{"hidden_size": 64, "num_attention_heads": 2, "norm_eps": 1e-05, "attn_scale": 0.213, "init": "normal", "init_std_down": 0.00946, "optimizer": "muon_variant", "max_grad_norm": 1.0, "schedule": "wsd", "batch_tokens": [8192, 16384], "dataset": "wikipedia_en"}
Each number is 200 + 30 x the weight over its row's rms, rounded and kept within 0 to 999. Layers, rows and columns count from 0. The size before them is the row's rms in percent of the matrix's.

# layer 5 MLP up, 256x64, rms 0.506, rows 142-196, columns 0-63
109,235,171,209,201,236,248,186,262,200,216,221,221,199,247,221,223,237,263,136,185,219,175,185,190,149,191,162,230,132,152,185,223,218,208,175,219,206,226,216,201,238,168,201,197,212,207,175,202,203,254,214,211,250,161,240,199,209,186,227,211,192,193,265,203
094,179,204,170,165,206,230,260,146,164,204,182,144,216,234,187,186,115,172,189,152,227,222,259,198,228,189,178,205,147,199,179,156,209,169,189,204,208,185,161,237,191,231,195,199,225,185,184,184,150,212,182,185,183,183,232,167,188,178,205,245,250,181,184,180
113,183,223,219,232,212,156,222,206,215,253,217,198,246,155,205,238,183,232,166,179,191,193,193,211,183,176,194,216,203,180,117,203,193,201,220,273,188,191,172,174,210,168,189,250,181,217,186,220,192,189,238,225,259,217,224,161,267,132,174,190,184,200,164,190
084,198,201,179,206,220,194,185,187,208,227,176,229,185,221,249,175,162,240,183,135,223,217,154,197,181,200,172,231,188,170,218,149,176,208,191,156,193,127,281,172,190,240,171,205,221,211,182,214,202,239,185,239,191,197,224,137,195,186,238,271,198,211,192,202
109,188,203,211,251,245,166,199,215,162,196,204,184,193,199,215,172,211,255,183,192,197,257,193,146,225,297,193,201,251,216,172,171,204,207,216,240,169,215,181,226,204,163,214,211,222,164,196,204,253,194,226,227,211,217,250,194,234,216,276,176,193,209,232,185
106,217,172,170,248,192,199,171,197,229,248,216,177,172,262,200,160,170,212,230,173,190,152,156,197,190,199,215,250,134,185,265,229,249,216,187,179,193,183,207,245,186,191,197,144,218,150,166,178,245,191,157,199,147,199,206,192,183,189,208,197,205,222,191,236
100,212,183,192,200,192,192,203,200,204,187,217,152,193,237,193,203,190,177,242,196,228,183,197,240,212,189,170,245,172,133,218,214,207,194,156,271,183,264,220,205,204,221,192,202,147,227,176,203,245,163,231,227,221,139,212,209,128,196,141,226,179,167,192,237
089,174,171,170,190,209,224,226,168,192,170,264,201,180,190,192,248,218,183,189,191,267,209,162,182,210,213,251,185,246,145,167,201,231,223,264,204,228,227,133,187,215,202,188,165,195,184,177,214,249,195,183,163,207,194,176,177,174,204,145,212,143,221,224,181
102,192,231,203,238,228,162,179,131,193,197,173,196,204,231,155,271,197,210,183,171,173,238,145,141,224,178,180,208,254,211,196,194,177,197,197,141,127,221,197,206,175,230,195,196,228,203,216,179,203,210,190,202,180,212,244,233,157,187,155,188,201,202,233,150
104,214,248,249,236,203,224,173,173,189,191,217,207,183,209,205,160,226,191,194,185,196,216,198,220,169,199,186,171,149,270,180,242,179,198,238,171,208,183,208,224,293,216,252,167,184,242,205,186,204,181,152,177,199,244,209,134,200,230,177,145,207,185,200,175
088,111,210,136,243,200,207,234,189,175,178,178,204,169,194,220,205,177,239,182,175,163,189,210,193,162,169,209,236,201,182,167,242,176,222,203,188,161,199,164,163,162,179,207,177,214,173,238,188,224,220,174,187,153,191,258,156,182,165,165,193,204,255,193,243
111,228,186,200,166,274,231,201,198,228,212,179,198,214,229,206,200,200,171,183,202,213,215,231,152,162,153,163,221,186,180,196,244,264,154,179,248,175,194,179,177,226,224,186,259,209,218,157,185,196,174,248,219,212,225,226,237,142,133,186,185,227,181,214,191
128,194,182,127,204,238,199,210,243,163,175,190,142,265,203,194,183,200,205,198,240,208,147,208,175,204,139,176,197,187,209,177,179,202,183,203,230,218,244,227,229,186,199,141,201,218,229,197,241,142,225,144,150,199,179,202,241,194,189,191,241,186,190,237,232
097,173,178,201,181,214,190,187,177,205,212,197,120,190,216,226,174,229,169,170,213,210,192,227,206,196,233,227,231,173,132,162,187,201,207,248,149,268,221,234,206,250,170,233,188,192,204,146,165,235,187,212,257,225,186,161,160,218,214,227,222,164,213,184,228
109,183,212,202,217,205,168,167,208,176,165,159,204,214,236,197,183,172,199,169,145,222,210,234,242,195,243,260,236,188,149,198,218,205,202,169,130,210,186,186,283,211,186,227,209,222,175,238,188,243,177,173,200,233,209,189,147,225,239,175,201,137,192,199,209
086,191,196,220,161,194,201,224,266,186,219,201,270,194,222,200,247,195,192,168,205,230,165,216,225,170,204,219,256,222,241,203,129,125,152,162,138,216,224,230,173,224,215,153,203,223,190,206,220,199,183,166,211,204,216,209,213,214,205,217,218,183,239,219,241
096,158,184,186,202,183,227,179,162,219,273,185,189,215,176,148,238,180,243,159,141,180,222,245,276,183,225,173,154,234,176,196,189,174,214,185,190,209,183,227,244,208,224,234,204,212,207,187,207,195,199,139,228,187,184,228,166,241,202,244,217,229,240,197,187
081,197,199,162,226,208,168,222,215,116,210,193,181,135,152,196,205,186,209,205,206,181,199,215,198,181,178,216,222,199,167,209,199,172,189,234,193,191,160,134,174,230,211,191,248,231,179,202,195,167,195,172,177,230,271,196,275,246,199,233,241,169,204,235,230
084,181,187,201,213,164,140,272,232,196,188,168,227,228,177,206,165,212,245,213,226,216,195,224,183,125,227,178,259,192,190,169,215,188,155,198,202,188,227,204,202,263,210,209,241,177,196,152,197,168,194,209,191,252,217,241,238,199,243,209,222,198,222,236,245
093,194,208,165,168,220,263,233,195,207,202,216,197,206,195,131,201,191,180,236,255,194,202,165,172,259,231,232,171,228,211,173,147,233,208,200,200,182,142,209,197,207,187,135,191,188,182,261,201,201,277,159,174,202,203,173,172,210,162,214,218,181,180,228,197
104,215,175,219,230,141,187,209,168,203,235,173,220,241,220,211,198,166,189,219,187,167,248,233,219,189,188,143,170,160,191,224,233,233,120,162,227,162,185,255,215,208,224,199,153,140,228,224,205,175,179,201,204,213,222,186,192,186,264,173,213,217,167,174,204
109,219,209,194,199,201,188,210,207,187,231,215,213,230,222,243,266,161,193,231,225,178,220,245,216,184,222,207,154,226,187,239,219,134,203,228,200,194,207,221,239,218,174,256,241,191,154,203,197,196,186,191,271,195,177,244,253,206,187,221,207,183,270,155,247
103,229,208,216,175,178,164,170,153,247,194,203,183,254,224,202,214,212,184,242,225,246,198,212,144,192,243,122,256,192,209,208,255,230,224,230,216,205,156,175,272,224,169,232,203,196,160,187,194,236,198,189,198,149,195,209,208,213,226,191,210,229,228,205,221
091,229,192,230,182,155,200,168,231,220,222,237,188,221,269,194,197,254,143,184,202,158,206,209,177,160,172,224,183,210,170,188,216,172,225,233,197,145,210,206,223,222,209,244,211,209,144,138,207,261,182,213,215,198,214,222,200,180,233,228,252,147,168,179,190
115,220,196,176,220,197,196,249,171,181,162,166,156,196,188,179,120,213,200,202,169,222,182,193,217,192,187,192,214,179,203,176,172,188,231,217,151,221,168,226,158,203,217,160,173,252,227,214,166,224,237,188,188,257,207,163,130,247,169,137,187,188,195,215,156
100,168,187,176,205,186,159,193,151,129,166,166,175,240,179,211,227,188,216,222,196,197,219,198,160,211,189,177,150,214,179,218,197,148,201,245,193,206,195,278,194,218,183,217,271,204,195,202,194,193,132,204,238,193,172,190,233,157,183,162,222,166,242,166,183
082,208,188,139,166,191,210,214,228,205,195,191,204,234,158,196,183,238,241,216,245,228,187,228,216,164,256,211,172,208,214,216,234,161,148,189,193,224,298,217,201,219,223,151,185,224,238,191,201,214,226,189,168,191,220,197,202,169,257,257,223,240,199,227,187
103,183,205,175,230,199,251,151,175,242,153,214,199,252,245,170,200,198,176,184,231,182,155,218,233,254,233,237,186,209,195,231,233,200,186,203,209,170,192,178,236,176,215,262,180,268,222,234,202,241,177,227,173,195,164,206,265,200,212,208,190,240,239,202,209
106,201,193,196,210,207,153,219,131,174,226,133,175,161,146,200,250,222,248,224,221,156,200,186,176,255,246,191,230,193,181,227,169,206,184,193,136,177,234,204,233,217,207,175,202,155,240,177,197,220,217,234,201,222,230,236,211,248,213,181,166,181,175,198,204
085,198,195,209,248,181,236,211,198,213,187,190,232,201,241,158,168,252,168,202,211,189,205,241,226,159,251,227,195,224,211,247,235,219,206,184,224,185,233,204,258,173,223,191,161,180,221,142,217,255,170,238,228,204,271,186,238,202,162,190,200,202,163,248,223
115,220,244,181,148,189,255,187,159,241,176,174,223,208,220,231,183,214,236,224,178,177,155,172,197,174,197,232,194,195,238,164,187,238,215,195,168,151,213,228,227,205,184,230,197,196,190,215,214,223,261,206,165,244,154,228,210,181,174,159,242,229,255,188,137
074,203,208,194,210,204,193,187,183,172,254,155,213,167,219,214,235,172,170,212,189,147,223,267,298,220,201,231,161,161,239,161,219,196,187,141,181,192,180,184,201,205,243,202,156,220,164,167,195,190,210,192,186,184,188,258,170,204,172,234,220,214,162,181,195
104,201,157,178,197,211,189,146,215,147,206,189,181,197,238,178,162,212,206,167,206,222,173,169,214,204,216,182,242,192,158,205,182,203,185,186,212,261,196,155,169,226,220,209,206,288,215,192,136,247,181,163,184,216,195,228,187,263,190,198,195,203,175,212,122
083,230,228,215,224,237,186,177,183,209,166,164,162,234,193,209,182,156,161,217,193,199,163,252,214,213,179,216,171,109,152,164,173,202,211,207,192,195,190,193,198,178,222,198,134,201,192,249,233,213,222,207,107,229,229,222,187,210,181,225,205,178,192,239,225
108,194,208,228,226,298,207,198,218,204,178,243,165,203,251,157,193,184,216,211,213,250,230,173,199,188,163,224,251,188,226,231,212,220,173,164,210,212,214,209,251,196,165,124,175,224,240,197,170,161,207,170,153,194,176,183,238,183,211,229,186,197,211,234,212
101,148,180,198,145,269,176,176,219,211,127,237,253,233,195,176,191,256,160,196,232,218,128,205,186,206,207,191,198,264,192,152,184,250,203,183,203,207,178,187,236,204,202,183,177,190,205,158,225,179,188,224,177,203,210,210,187,215,223,198,156,213,160,181,181
096,199,207,174,211,201,251,194,217,190,233,138,191,173,222,194,172,177,205,192,196,207,202,219,150,176,274,190,251,240,228,175,165,218,200,197,268,196,189,193,211,218,220,225,202,182,211,181,156,179,265,170,213,258,210,226,151,281,185,186,224,195,223,182,210
108,193,222,208,159,214,209,214,152,188,170,229,188,210,172,282,197,221,220,225,222,183,206,171,218,200,242,211,158,170,177,202,213,190,189,176,172,175,172,235,176,186,208,292,225,157,231,212,199,233,259,183,185,254,173,221,206,175,219,186,258,211,194,202,145
103,180,204,152,216,219,203,221,250,216,141,201,251,261,167,117,198,227,212,245,200,193,166,215,220,205,195,231,204,194,168,195,167,159,216,238,221,211,181,177,181,158,243,253,216,226,188,187,189,207,224,203,149,196,179,178,171,221,236,161,206,258,186,182,211
108,192,205,256,141,204,166,160,230,230,214,251,187,198,238,220,236,194,208,206,180,253,164,209,183,215,192,256,187,190,206,196,202,214,195,132,185,196,183,180,194,234,189,212,214,136,200,221,195,212,210,256,237,219,226,251,163,165,281,214,231,192,210,182,184
113,210,237,190,215,195,233,209,192,212,203,220,204,161,201,190,175,184,263,220,230,175,155,208,201,159,156,246,228,197,163,193,222,263,175,210,210,186,216,234,164,213,251,193,196,167,208,160,207,171,223,232,168,194,199,177,210,147,211,169,231,213,211,310,220
135,188,165,203,184,215,154,200,159,207,197,179,132,180,183,172,193,252,192,217,251,239,226,181,176,213,188,138,215,187,162,153,218,213,217,207,193,231,173,214,190,218,217,199,196,211,234,199,178,210,239,154,169,228,155,143,153,254,189,153,168,227,148,182,189
094,216,232,219,233,247,245,154,194,196,247,150,177,186,211,193,207,208,200,216,187,150,201,179,198,227,225,199,141,221,245,169,232,189,160,197,205,174,232,172,219,232,202,159,148,196,210,203,238,230,207,231,197,189,194,222,245,271,168,175,166,253,232,237,170
114,154,224,183,268,205,208,151,186,197,186,174,212,184,197,201,171,177,157,195,199,184,180,188,168,160,208,232,187,218,187,175,213,254,127,145,209,175,172,226,120,191,162,168,170,178,242,231,186,241,205,179,188,226,159,187,176,219,224,169,218,232,195,198,237
095,178,211,142,268,164,218,215,208,208,210,134,221,178,213,232,248,177,191,230,184,247,207,267,160,188,170,203,195,209,215,257,210,209,124,187,205,197,192,251,203,231,182,175,149,240,189,192,222,149,210,215,218,208,202,214,168,224,170,206,220,199,190,166,204
105,184,177,203,165,175,142,211,186,209,182,213,147,165,245,155,239,144,182,226,258,180,210,190,235,192,213,215,203,164,202,189,193,210,187,141,159,195,167,163,201,211,175,231,222,238,216,208,194,193,150,198,225,225,238,231,143,178,187,181,224,252,199,158,249
093,225,223,170,210,220,250,227,211,224,131,146,219,210,223,164,228,225,201,177,254,168,162,215,188,148,174,171,225,224,193,220,232,217,223,178,241,184,210,226,234,176,152,183,196,273,202,154,233,181,204,190,242,227,197,209,243,171,180,153,216,197,210,167,205
094,199,164,166,171,180,190,237,192,202,238,183,204,198,193,171,224,171,247,194,133,224,229,183,197,162,203,161,179,184,180,142,180,245,174,196,184,213,164,238,278,176,227,151,183,212,211,207,228,152,217,237,191,213,211,185,168,192,170,275,171,178,208,237,214
105,167,196,232,214,239,220,220,226,169,178,261,97,197,208,216,183,201,189,168,217,170,185,220,145,232,146,195,244,173,213,187,240,214,203,177,169,203,237,181,184,192,135,212,231,149,232,245,231,183,203,192,166,217,204,195,183,198,237,222,198,215,184,232,194
105,202,190,188,134,182,234,159,162,186,183,262,250,213,207,157,213,226,185,239,165,181,215,196,165,220,210,187,237,204,146,199,192,225,233,223,198,174,234,244,233,191,206,224,172,182,160,265,214,271,184,198,186,182,221,222,185,161,167,160,223,161,199,171,196
093,203,216,201,201,167,208,208,239,255,242,216,218,201,215,206,223,242,253,172,223,231,200,194,201,160,125,258,196,179,143,256,237,204,215,271,189,184,212,265,189,231,207,179,214,246,146,197,225,185,200,206,186,193,187,188,202,185,216,189,158,186,222,171,176
105,219,194,174,196,240,196,159,216,169,209,180,191,189,220,209,188,158,202,206,177,118,149,171,250,188,197,199,204,232,246,177,184,173,203,179,193,186,198,229,152,152,147,242,244,242,162,209,216,203,187,222,262,183,261,218,202,189,226,232,236,167,228,211,222
084,185,216,151,195,207,203,187,193,228,224,238,222,155,217,238,176,228,208,212,184,172,157,242,241,234,167,225,228,133,194,209,255,141,151,176,197,192,202,228,252,131,174,171,179,224,173,230,208,213,199,174,201,212,189,174,187,219,165,263,221,184,182,180,209
107,215,201,217,208,206,171,207,234,179,250,186,223,156,158,251,170,198,182,178,146,242,176,187,183,175,172,192,161,173,176,208,224,166,185,179,163,222,209,197,203,206,212,195,226,149,146,166,172,220,216,187,235,210,215,261,228,197,200,204,120,174,188,131,242
080,200,227,153,225,198,209,232,199,280,227,194,222,144,191,186,237,205,175,204,228,221,191,248,178,211,203,203,233,174,191,200,227,196,241,227,207,238,155,202,146,233,176,168,186,180,146,169,236,235,187,186,271,162,192,195,179,238,165,176,203,215,169,233,242
# layer 5 MLP down (transposed), 256x64, rms 0.239, rows 142-195, columns 0-63
106,221,220,266,163,190,183,183,238,168,197,213,233,194,241,184,234,196,181,256,197,205,183,165,179,188,158,149,158,215,246,144,122,200,237,189,254,222,252,196,177,213,212,227,205,241,214,247,232,210,204,206,233,204,211,183,203,223,190,181,161,226,179,186,219
106,183,223,214,206,202,223,226,209,217,250,232,229,210,199,207,214,238,222,154,240,167,239,205,185,183,194,188,148,204,165,210,237,167,174,212,225,236,243,205,222,194,146,255,165,193,178,256,240,170,130,228,174,213,229,225,250,227,216,237,222,187,214,173,157
109,167,181,226,197,196,212,169,223,232,247,203,219,246,186,244,204,198,231,197,198,187,168,199,263,236,228,164,189,171,198,127,157,204,244,248,223,232,268,179,203,160,212,194,227,135,170,241,205,200,219,210,181,211,257,224,182,216,212,207,203,171,161,193,191
103,217,248,170,193,219,224,163,243,228,209,187,186,222,171,236,274,183,179,181,158,184,236,217,228,140,154,179,245,222,230,184,181,164,159,172,203,186,201,256,239,179,171,210,229,266,215,213,219,172,221,199,156,181,183,187,203,186,210,246,197,199,197,178,245
098,200,243,178,186,204,239,201,175,168,226,204,176,192,136,217,182,162,186,194,203,107,191,240,189,178,223,212,181,233,169,214,234,196,212,216,213,212,165,195,264,172,173,212,211,232,217,181,173,209,244,256,146,219,194,207,181,214,207,185,155,209,200,284,214
099,197,132,146,226,158,166,199,184,189,237,247,206,174,227,199,217,231,220,157,208,161,210,155,149,265,233,159,182,173,245,195,213,135,256,167,201,199,221,210,190,219,217,205,207,198,194,199,158,196,180,174,219,130,192,193,188,217,174,179,214,223,222,190,191
104,144,219,200,216,170,221,223,218,209,233,175,235,200,201,237,196,186,152,212,195,216,239,215,145,178,229,242,190,220,210,192,213,179,197,201,265,178,222,215,161,146,156,205,239,173,104,193,196,234,227,195,202,207,147,233,238,192,206,159,211,195,163,187,234
088,241,181,174,219,180,187,229,160,179,178,162,135,211,198,212,179,207,173,179,224,211,208,166,177,237,237,182,199,215,201,232,210,220,204,198,197,218,232,111,161,254,206,163,227,223,150,184,192,191,201,148,205,186,234,206,185,197,202,110,241,181,208,207,244
108,154,195,228,204,175,185,176,200,176,202,197,278,238,180,165,209,197,223,213,202,198,197,182,187,233,192,167,143,220,193,164,217,191,185,220,186,119,242,228,191,172,243,119,219,234,190,247,182,151,157,199,177,174,207,224,179,236,195,167,207,175,184,237,198
100,145,206,225,220,161,188,145,197,238,252,162,187,165,228,193,183,208,212,187,164,197,170,156,239,219,189,228,235,211,239,167,245,200,243,174,187,177,173,148,183,194,153,169,237,183,187,215,181,173,145,193,223,184,254,177,258,226,187,212,209,235,222,190,228
091,262,208,189,171,148,243,218,221,243,135,225,207,258,220,234,195,211,200,198,208,209,162,202,217,203,162,166,195,198,228,186,152,160,205,179,205,209,190,143,208,150,163,185,140,174,208,243,208,210,218,246,168,160,187,226,211,231,239,185,204,245,191,184,178
111,228,219,206,207,173,184,211,228,191,179,197,261,248,177,201,179,214,221,225,211,238,263,195,230,207,194,176,182,228,217,180,172,218,148,213,190,201,254,147,163,185,189,201,271,242,223,232,218,180,164,219,186,244,196,143,171,208,200,175,238,219,156,202,138
106,230,220,231,192,258,195,173,213,157,164,229,187,223,200,144,236,195,201,156,195,200,258,239,195,123,181,206,255,228,201,193,239,169,211,169,217,216,228,203,223,207,190,205,228,179,211,183,264,173,227,165,186,213,164,197,251,161,238,166,199,185,165,178,179
098,183,215,176,245,162,210,197,183,219,123,150,206,214,175,212,164,204,228,193,226,265,170,181,252,236,242,178,181,194,189,146,200,233,241,218,206,218,210,195,166,192,214,189,189,221,194,212,146,192,177,158,161,214,230,146,169,234,190,252,205,166,208,199,154
103,185,198,190,213,222,164,169,177,209,154,200,184,230,175,196,171,197,189,121,233,231,233,224,236,234,245,196,188,228,175,157,193,185,224,183,148,252,203,164,267,214,186,165,185,143,206,163,164,191,208,165,205,189,177,140,171,223,207,175,201,162,171,202,231
088,228,214,176,195,184,236,139,238,197,163,211,174,193,199,246,223,218,179,192,152,206,249,144,244,205,175,215,181,145,185,174,203,174,191,218,212,147,195,220,192,202,231,215,165,143,254,196,205,196,218,194,164,155,162,246,174,274,183,169,201,191,173,198,197
111,182,159,179,185,170,230,169,171,227,216,233,201,197,202,206,234,198,224,184,204,168,228,225,220,228,278,220,186,187,223,201,245,194,175,218,179,244,165,229,234,160,201,189,159,146,186,209,192,184,213,148,198,147,184,222,213,142,224,283,194,224,165,223,170
084,182,188,172,258,152,223,201,222,172,217,142,199,225,183,246,251,217,179,252,132,204,190,185,184,242,251,117,194,173,191,146,176,190,177,218,182,177,171,150,166,220,202,193,199,190,171,176,226,252,186,179,222,211,199,212,196,170,238,200,193,205,204,199,196
099,187,200,177,219,114,215,241,222,216,197,153,214,241,168,199,164,169,213,183,226,242,200,179,199,205,200,148,224,168,232,206,209,220,181,172,200,266,192,139,168,218,180,239,191,176,220,194,207,194,133,243,199,194,235,232,190,210,226,145,228,163,195,226,231
094,203,168,186,245,217,176,257,228,159,238,191,206,191,206,180,296,220,167,191,167,218,226,225,189,204,160,214,220,186,205,247,197,166,183,213,232,197,222,125,208,235,225,195,191,160,181,181,207,205,199,181,239,208,194,194,223,175,189,292,196,199,225,189,158
099,200,188,194,209,216,173,222,200,188,167,190,207,211,153,249,181,224,214,196,228,235,202,221,213,217,186,127,215,201,188,201,254,231,185,258,186,175,204,265,207,209,229,225,178,184,192,184,124,204,177,198,241,148,234,157,212,203,234,240,162,150,254,195,234
100,214,214,245,217,176,213,171,209,200,244,198,218,254,233,151,180,219,151,161,190,219,181,215,208,175,205,172,212,160,183,222,194,217,218,246,168,202,215,154,172,223,188,197,180,186,123,239,177,216,257,220,167,287,216,192,256,205,234,201,205,218,184,178,198
091,183,176,191,149,225,185,198,213,246,134,212,211,259,184,220,177,234,259,196,226,201,197,191,173,247,211,146,216,260,189,186,236,218,256,186,199,177,181,213,152,191,177,171,187,146,188,218,144,228,208,196,219,235,181,216,196,225,229,181,177,181,227,206,255
104,205,241,262,163,202,197,206,200,170,191,178,165,251,210,210,232,209,166,126,207,226,174,219,206,180,203,205,223,209,174,201,181,206,213,227,202,189,150,205,183,204,199,185,260,208,126,263,189,269,254,237,206,207,156,204,238,191,202,154,216,198,200,196,237
090,193,205,221,141,172,185,187,192,188,158,237,188,212,174,204,226,250,259,204,251,177,143,181,189,249,208,201,229,180,161,193,193,202,213,252,198,235,254,206,149,195,166,231,220,198,207,219,178,203,198,215,202,275,164,229,192,204,223,199,152,196,176,135,178
100,203,156,175,206,164,216,165,239,206,202,165,226,132,244,199,206,185,159,163,220,203,175,170,245,171,174,245,191,238,227,255,223,196,263,220,198,206,157,226,207,221,160,261,181,173,231,219,148,223,191,234,188,145,196,207,224,174,214,223,214,223,198,189,189
083,248,215,142,218,230,190,183,188,190,181,233,195,161,197,228,150,183,216,174,135,173,238,218,203,242,257,154,179,205,196,202,182,229,219,203,183,179,160,250,229,157,234,212,197,194,191,159,157,232,207,173,202,245,170,232,165,218,180,216,170,166,181,140,203
097,171,186,231,194,169,198,232,223,195,191,187,200,178,228,171,218,205,207,228,167,214,207,184,182,141,254,183,157,222,183,214,239,206,245,202,196,136,146,127,241,206,225,247,231,213,216,209,180,205,229,176,183,215,152,152,252,220,180,198,214,189,186,215,132
106,178,213,240,189,264,212,202,150,190,198,211,200,200,234,178,228,187,158,183,225,168,211,215,193,134,180,235,172,206,244,209,251,193,227,201,181,197,160,195,206,203,155,232,219,183,237,212,222,199,184,189,254,159,227,256,265,137,202,201,214,210,172,259,201
085,245,213,124,201,196,148,164,222,235,202,212,195,196,165,201,175,281,173,204,171,169,225,167,198,192,157,203,234,197,175,225,206,207,204,194,181,210,170,149,204,283,174,214,197,186,199,169,198,242,206,150,178,250,208,217,170,189,185,171,217,239,206,176,238
103,192,182,191,176,198,199,188,249,209,194,194,167,146,256,226,176,184,215,157,191,217,113,148,224,182,202,234,205,177,224,197,173,169,227,155,215,208,272,219,253,197,215,205,197,209,192,205,197,207,167,281,205,236,206,207,214,159,220,177,211,225,250,187,214
085,291,240,156,201,193,212,144,212,168,191,191,188,208,184,219,160,191,195,186,219,238,233,195,176,237,229,166,226,167,214,212,242,173,154,186,201,232,202,180,180,202,179,185,209,223,224,220,257,288,232,193,205,157,166,190,176,170,219,224,228,211,192,246,204
095,140,195,192,217,238,159,216,259,149,203,213,277,216,155,237,171,178,251,215,188,203,236,193,212,180,152,189,209,179,210,174,156,163,192,148,171,193,193,132,183,258,252,184,199,193,206,205,183,181,238,229,178,216,185,219,183,225,191,187,194,186,198,210,192
088,218,192,175,188,166,217,222,207,231,241,206,221,179,193,254,198,158,191,226,144,232,190,239,187,210,235,206,192,142,205,183,203,216,227,210,187,189,237,212,145,151,170,212,215,154,231,217,163,253,215,230,247,157,168,123,178,153,176,182,184,199,202,209,233
102,160,257,229,157,221,187,159,242,217,210,167,180,202,206,192,227,187,246,243,227,172,181,215,233,148,219,185,169,234,213,181,216,200,224,224,227,199,177,227,194,201,210,206,206,221,241,264,188,138,168,222,191,156,151,231,272,171,225,215,222,164,197,228,196
100,200,198,236,157,192,232,187,214,212,167,164,210,218,183,275,205,188,190,173,169,230,175,176,220,172,212,217,180,219,245,173,185,230,161,152,254,205,160,170,230,202,129,182,246,190,168,182,202,182,212,196,173,199,127,161,144,216,197,206,219,176,209,173,165
104,175,192,184,180,188,164,178,217,172,198,152,247,171,176,181,180,166,291,239,193,196,223,185,205,237,185,127,216,195,229,159,202,262,176,161,214,207,221,181,260,223,225,242,183,189,234,230,191,215,159,193,205,172,215,190,198,196,209,235,238,165,208,235,225
114,243,165,191,195,243,181,227,161,202,261,223,227,218,201,197,210,187,170,202,175,163,226,228,223,173,149,156,262,227,181,213,218,175,173,180,206,258,252,228,174,189,192,185,195,184,215,168,171,187,213,200,252,122,247,217,228,223,213,178,195,204,202,153,231
109,197,172,221,169,245,229,138,196,209,194,210,166,234,155,215,192,211,154,167,203,145,212,174,157,181,175,163,203,215,199,177,225,195,197,186,195,220,159,167,177,107,145,176,175,154,269,170,188,183,208,188,238,227,194,219,221,173,177,196,199,223,201,175,218
111,240,193,203,156,160,224,232,223,211,202,163,218,208,192,180,212,184,200,209,224,211,156,186,211,205,189,254,124,154,236,215,238,222,212,180,166,206,196,191,255,193,233,188,185,190,127,182,200,134,153,242,187,193,221,179,220,232,253,190,190,209,189,187,139
101,151,259,206,202,166,197,221,209,143,174,223,199,208,200,155,168,202,215,177,204,171,145,213,171,180,202,180,210,205,180,193,198,202,208,181,143,208,199,187,167,241,256,244,227,238,194,187,169,171,191,196,184,169,179,135,204,152,265,124,188,198,174,217,202
113,227,190,206,154,200,174,205,182,158,184,205,214,193,192,253,265,251,228,241,228,176,175,214,216,218,221,222,189,186,217,136,203,197,212,242,186,208,236,197,180,183,226,200,155,163,165,272,150,171,232,178,180,234,210,226,231,192,246,150,185,170,172,195,160
106,155,225,205,179,224,201,264,190,171,154,201,200,257,192,183,186,170,198,214,192,248,188,242,231,240,224,228,189,189,229,144,212,211,184,255,179,198,202,220,154,209,210,141,193,175,171,224,206,232,216,217,213,227,206,212,143,245,222,249,236,146,210,196,155
102,205,258,144,270,191,208,185,207,199,178,153,210,198,150,210,206,202,191,203,174,174,251,218,184,153,167,228,158,199,223,171,176,221,168,206,157,218,178,218,211,209,189,178,208,214,239,256,226,192,213,169,152,140,195,235,215,174,163,140,229,241,182,211,196
097,184,189,152,167,155,218,224,254,149,200,194,211,252,173,242,217,217,178,178,269,234,206,206,211,177,203,172,175,245,218,228,221,190,186,216,145,242,169,202,184,199,162,177,206,162,172,192,199,215,250,261,181,221,260,178,205,221,181,236,178,207,159,210,193
105,134,175,188,140,229,167,242,173,183,215,253,155,138,195,236,219,217,195,211,269,191,274,186,184,237,191,219,184,263,224,194,172,185,206,146,215,200,176,200,217,204,200,208,240,210,207,188,177,218,199,180,184,176,217,205,162,189,224,166,244,223,202,224,190
091,222,201,227,233,213,197,195,203,169,172,206,194,230,194,193,226,173,209,206,208,205,126,159,232,207,203,158,226,166,259,199,239,181,222,165,206,185,195,164,249,156,215,188,247,223,167,191,144,134,194,223,183,209,221,198,207,158,269,211,199,191,141,164,234
106,210,195,160,185,185,201,189,215,241,207,209,202,191,162,223,173,132,153,219,159,231,215,195,145,181,207,175,205,214,191,228,235,218,221,194,208,240,226,203,249,189,187,182,228,227,234,179,218,180,130,173,181,152,275,196,196,202,160,245,204,209,187,258,252
100,172,163,197,223,209,226,150,202,208,232,208,155,156,229,234,153,189,188,190,207,180,231,147,157,216,169,206,222,225,223,218,212,175,243,161,184,211,190,197,214,198,171,201,242,181,239,126,209,184,196,196,214,144,266,197,188,241,153,145,220,231,210,187,233
105,177,202,209,184,177,224,187,200,202,175,190,214,250,213,187,199,229,159,151,224,240,235,171,211,165,226,199,191,223,215,163,230,144,223,153,177,266,123,227,175,206,205,158,226,185,170,193,180,246,217,187,203,160,169,209,200,193,214,129,229,208,171,241,238
091,220,183,217,138,187,248,205,152,181,177,185,168,174,232,155,229,157,145,168,134,204,219,195,182,196,240,209,181,204,186,186,242,217,204,208,190,139,166,222,214,178,203,205,178,195,193,227,166,207,214,246,228,202,213,181,215,162,187,183,182,269,264,244,208
099,210,208,176,176,133,238,215,224,149,154,180,195,167,185,227,179,210,191,201,262,204,168,187,225,226,139,217,192,222,178,165,200,214,201,238,233,275,156,226,182,234,202,174,193,146,233,180,200,224,256,210,203,184,192,196,176,258,177,163,188,208,210,221,173
099,221,175,190,137,196,202,184,231,219,220,202,248,189,180,236,217,239,148,223,197,202,216,160,180,202,191,209,218,201,184,134,211,187,198,210,219,199,210,146,234,157,224,155,209,228,171,227,182,235,213,213,267,247,169,164,165,187,219,275,204,230,187,148,185
094,143,151,207,246,216,177,273,192,218,158,165,214,210,213,132,180,184,197,155,240,226,215,186,258,187,216,259,179,166,222,216,205,211,212,210,201,191,211,180,220,234,236,159,216,209,143,225,197,230,211,238,161,201,169,217,185,160,234,189,195,176,223,172,180